Part of a small language model's weights: 9 layers, untied embeddings.
Each number is 128 + 24 x the weight over its row's rms, rounded and kept within 0 to 255. Layers, rows and columns count from 0. Numbers have three digits each. The size before them is the row's rms in percent of the matrix's.

# layer 2 MLP gate, 1344x512, rms 0.0497, rows 760-767, columns 384-511
101:126142151123147115118102110111132164177172098122081152120107085103127137133141094148148139143120068176144135136146098064118132160166160099136113117109150123146098151144156126133113099145142108118124150090151110107130142134075124138130084146159123175127119123107147117152074142092113129147128106141117135138119132091119109152133125126152121111135110130104098151124142162126113092110128
106:152062095103134174160142159124149109081141148174104130137162147161130133080101101107113155113107112138153120123166093152133103115095125134133154133122154123136145147131147132121119127148191117125138146099111141121121113125161165157111119157126081093097152146145157123113158129112149105135143098125114131115180131154121130084104178152073144138182124090133124141167151146101155121132116
098:098102127127161109153097143146110118167109103143139151159138137167079161147100102105162105068128112120117129142157093151124149116134156165133085096101162115112109119181124096156104171112135128130203135142147112136131150100125141171139127104123159169156116116139096131129165080177108121131118164150122145074129126143145150132142175154112138117112120152147100100115138140165157092142146
106:117162110146145124165160129090119133131155170148149135122158107148116142116127149162095117124049115117143091091100101117167142139136141132157135129125083103157149159124098131136125105154105121122172157147094159150113162126137096137096130127120103165134142130097120161109139164088083082122116169111078071148145164103157095117117115126113117120105132143125148109120099102132138111120188
101:127117115155078121125138139107113151154135095157132169086188107129172163122139151055146143122138089133139153105144097123120137141178100115166120080089132160132137105173116142143111119113167116113117134139135127132180108135103140134142164120110175117116074096089113125168134085117130142168150155122112109082109173120135125140124135130125135111154172110099125143137130166115121137111101
096:099182140175123141157156109167155163130115136133148158136144139133126123107145133134117156109103120109087042156111081117136082126108077132137105147187122139110138162094116125117151111128138139126127123120112098084093126161123123164100150169141123138125117133148132146139139127162116122116097145123123098120137092135113098147135130130164106139130089129154137107141107199137103136132130
097:149153177120092087101090126152131138136153152130095148134109112093145133110107144182115163140084144089167130118099113092154122178129104116115090165084130079145092145162132117111135154102168165118119114121138114158136154117106097156135138095125140082078137126152132123131116160111154138163155112105118123124110134108133105112120134150156103088165182086151173160145121145137128111156118
097:119148159139156135196126137106100111140152120160090149141148125136103110094163115141134107142106158145153116137142124140128185131128124099132151126129117144131143086132100157192090162116093106121138128116102139126139102098184122137144142134173099125123110164118122137130094115129158144095097085137135122121140095141103123097167104145074119143155124190129158163126107146126154116085141
# layer 2 MLP up, 1344x512, rms 0.0505, rows 760-766, columns 384-511
095:155127081165095118135119087165118123105096142108160135098121147100093155137095149099143147092150148097095100102143174179150102085136108163125126141133114154130195132105118125132161142122116120148114101121107144166152129118153155110138150100072154083138125135135120126077119130129123172133077117156147133095124137140105151128112091118134104119111129146104156116123096088145148141137167
108:147098119112094114171161090111117158134141149130102129127072128100148136122141096134136130139123124207081151140148119119170146156111120154147183164122174136134154114140150137107098128088111106155128108129143081106112168155139144147112136146149152106148121097155135127126134139124161146175130125108138118175127129150099138173131146122140123159107116134148118140110105108143124118111169
098:112119126150134127142088119156144128169111128140113151147098106158146114153150092097166084135133107126147160107115118120097115136178160107136078131136148158137118153110164124156146122145188153155160094127144164090128163097105107158125134126160138139126135143162123097136107156175101150126128150120111134129134161133147120107126130142096131087108144140072053102114123146171130103105105
104:168135151147123158115104120169135077113118121130141104148150114089088133140170106088146141141179123131107166141152191143118114121126114104140109119119156139109145075125131154157152166126147121104093100149117044108145132121135146170154122127131155118151111109119158093112129127162144132106144131151125183129125117118133125140146143140149099081114166075138111152108154173125102148095141
103:129101146153143157139165115133115133110155140134096137081103147122137140097144155148104119119119121080172121137125128146122121139107129156130133140129138136154159086109145117148133142135097102114109106186125128125173158116137105144111138097131133101135113142111095153127076137138153116153132134121161139157162171122151152149166091093083148123148131099076161122140121150127154121116117
094:143098119091152102120114145118136139103136200147129136109120127135135125114123159127063124133154134138128157084168147122111155129118141109136188149080105126106113096110141159113134173110128108096124124132141155151105132084152106096166150109111137124137132140166153144091136144093126148119137155116129140140093162135118161097124145161121112130119138133081136100118168097103142130089113
099:136105157143124137124121106146157045134129113085144121131141137135126163091091142111122165127126137089121129131153151097089111114099153113099129110172140102153128099169154066124068144084094197121120136184138110150102098128184123164113120145149107099159118104121108097168114140116159176133131130096084120148141126162141123115105154155101100104132144111151120128126113111109108110143114
# layer 2 MLP down (transposed), 1344x512, rms 0.0737, rows 760-766, columns 384-511
090:134115125114103151147093112139163134107098132062102134169136125108130121160128131124111123156132168094128114112112150165138117088119146074115148130152138172154118142147120099153131102074188129104137105138137091142137113111166155115121144173111133098108096123138154136137124142091142131095126113094115095156140123146135136117100132121137122124125062082159150113138154081164141086125106
108:167117127141126097100149130149121186120192209164120115093128099120139154127126137113112115134109115135137108132109162108155167100107140127140123114116113133129089124090175185145153153113116130128111144144141114112147132155149130143183115103118103144086136123166125119147146118141179148107150132150134117091157115141084079112112129114103128120149154135137150123154166136146121101131127
102:117115128108123150120135148147151122126108116130151127157114146110078071141147101115108100089118141131120100144113124127119112101155119121132134094186144163140096113153164137153137133125131157144147150122139131134125160092149163176109149155092111118105133114153104086165141144164138150134149148118068130093146094135115128125102126166101150098098135154102133069106103134152140069140126
105:149094128139090126162155131169165087087110067145119102117098114121084111159160155076152130122137159113120164075148130145162175114125156154114122078154112103107107063162166141154113128100156131166125156146122142140137125091131135142115120093124099132145168093133124134128145090148101166096117099146162118135087114100125110172133160106091104131131107114110123084137117112114114135140116
103:127110118120074167154106156126087100094141124140161114073142115093107153094156107104108106090123125144137156142090143090145180134164128143128115132141143149094156110098126184122115131138111113132145106107096125105133140137131121104109123113104144125116118142133120131159092093110134086112144176138147139154131189127165119153143114122116159192135137127130111173148143117153153123093099
098:154145105162141127102096074166187111112126161117139129092145110083142095139123132153127103155108160189120133095133101126138097148124129117108161160104116141125119115106150124120119125083132149128107119136169149129133121113144105138135133129090135134121133103152141094129144117113139160169130116118086124121162168168159142156149109145093113151130113142104112151130112124104107079127086
096:104133142149166128094156100113163101091160139127163110073128172149119119145106108088186143130130147144112132112120121152108137112132126217101134129152149111154131109105108138133096135090100084140142129149127134131129138168127132123105116159141155126168133121103146127110160135112107159087100151157060124155136120122136112105121152122090136117116106127157110132132095128127137156175120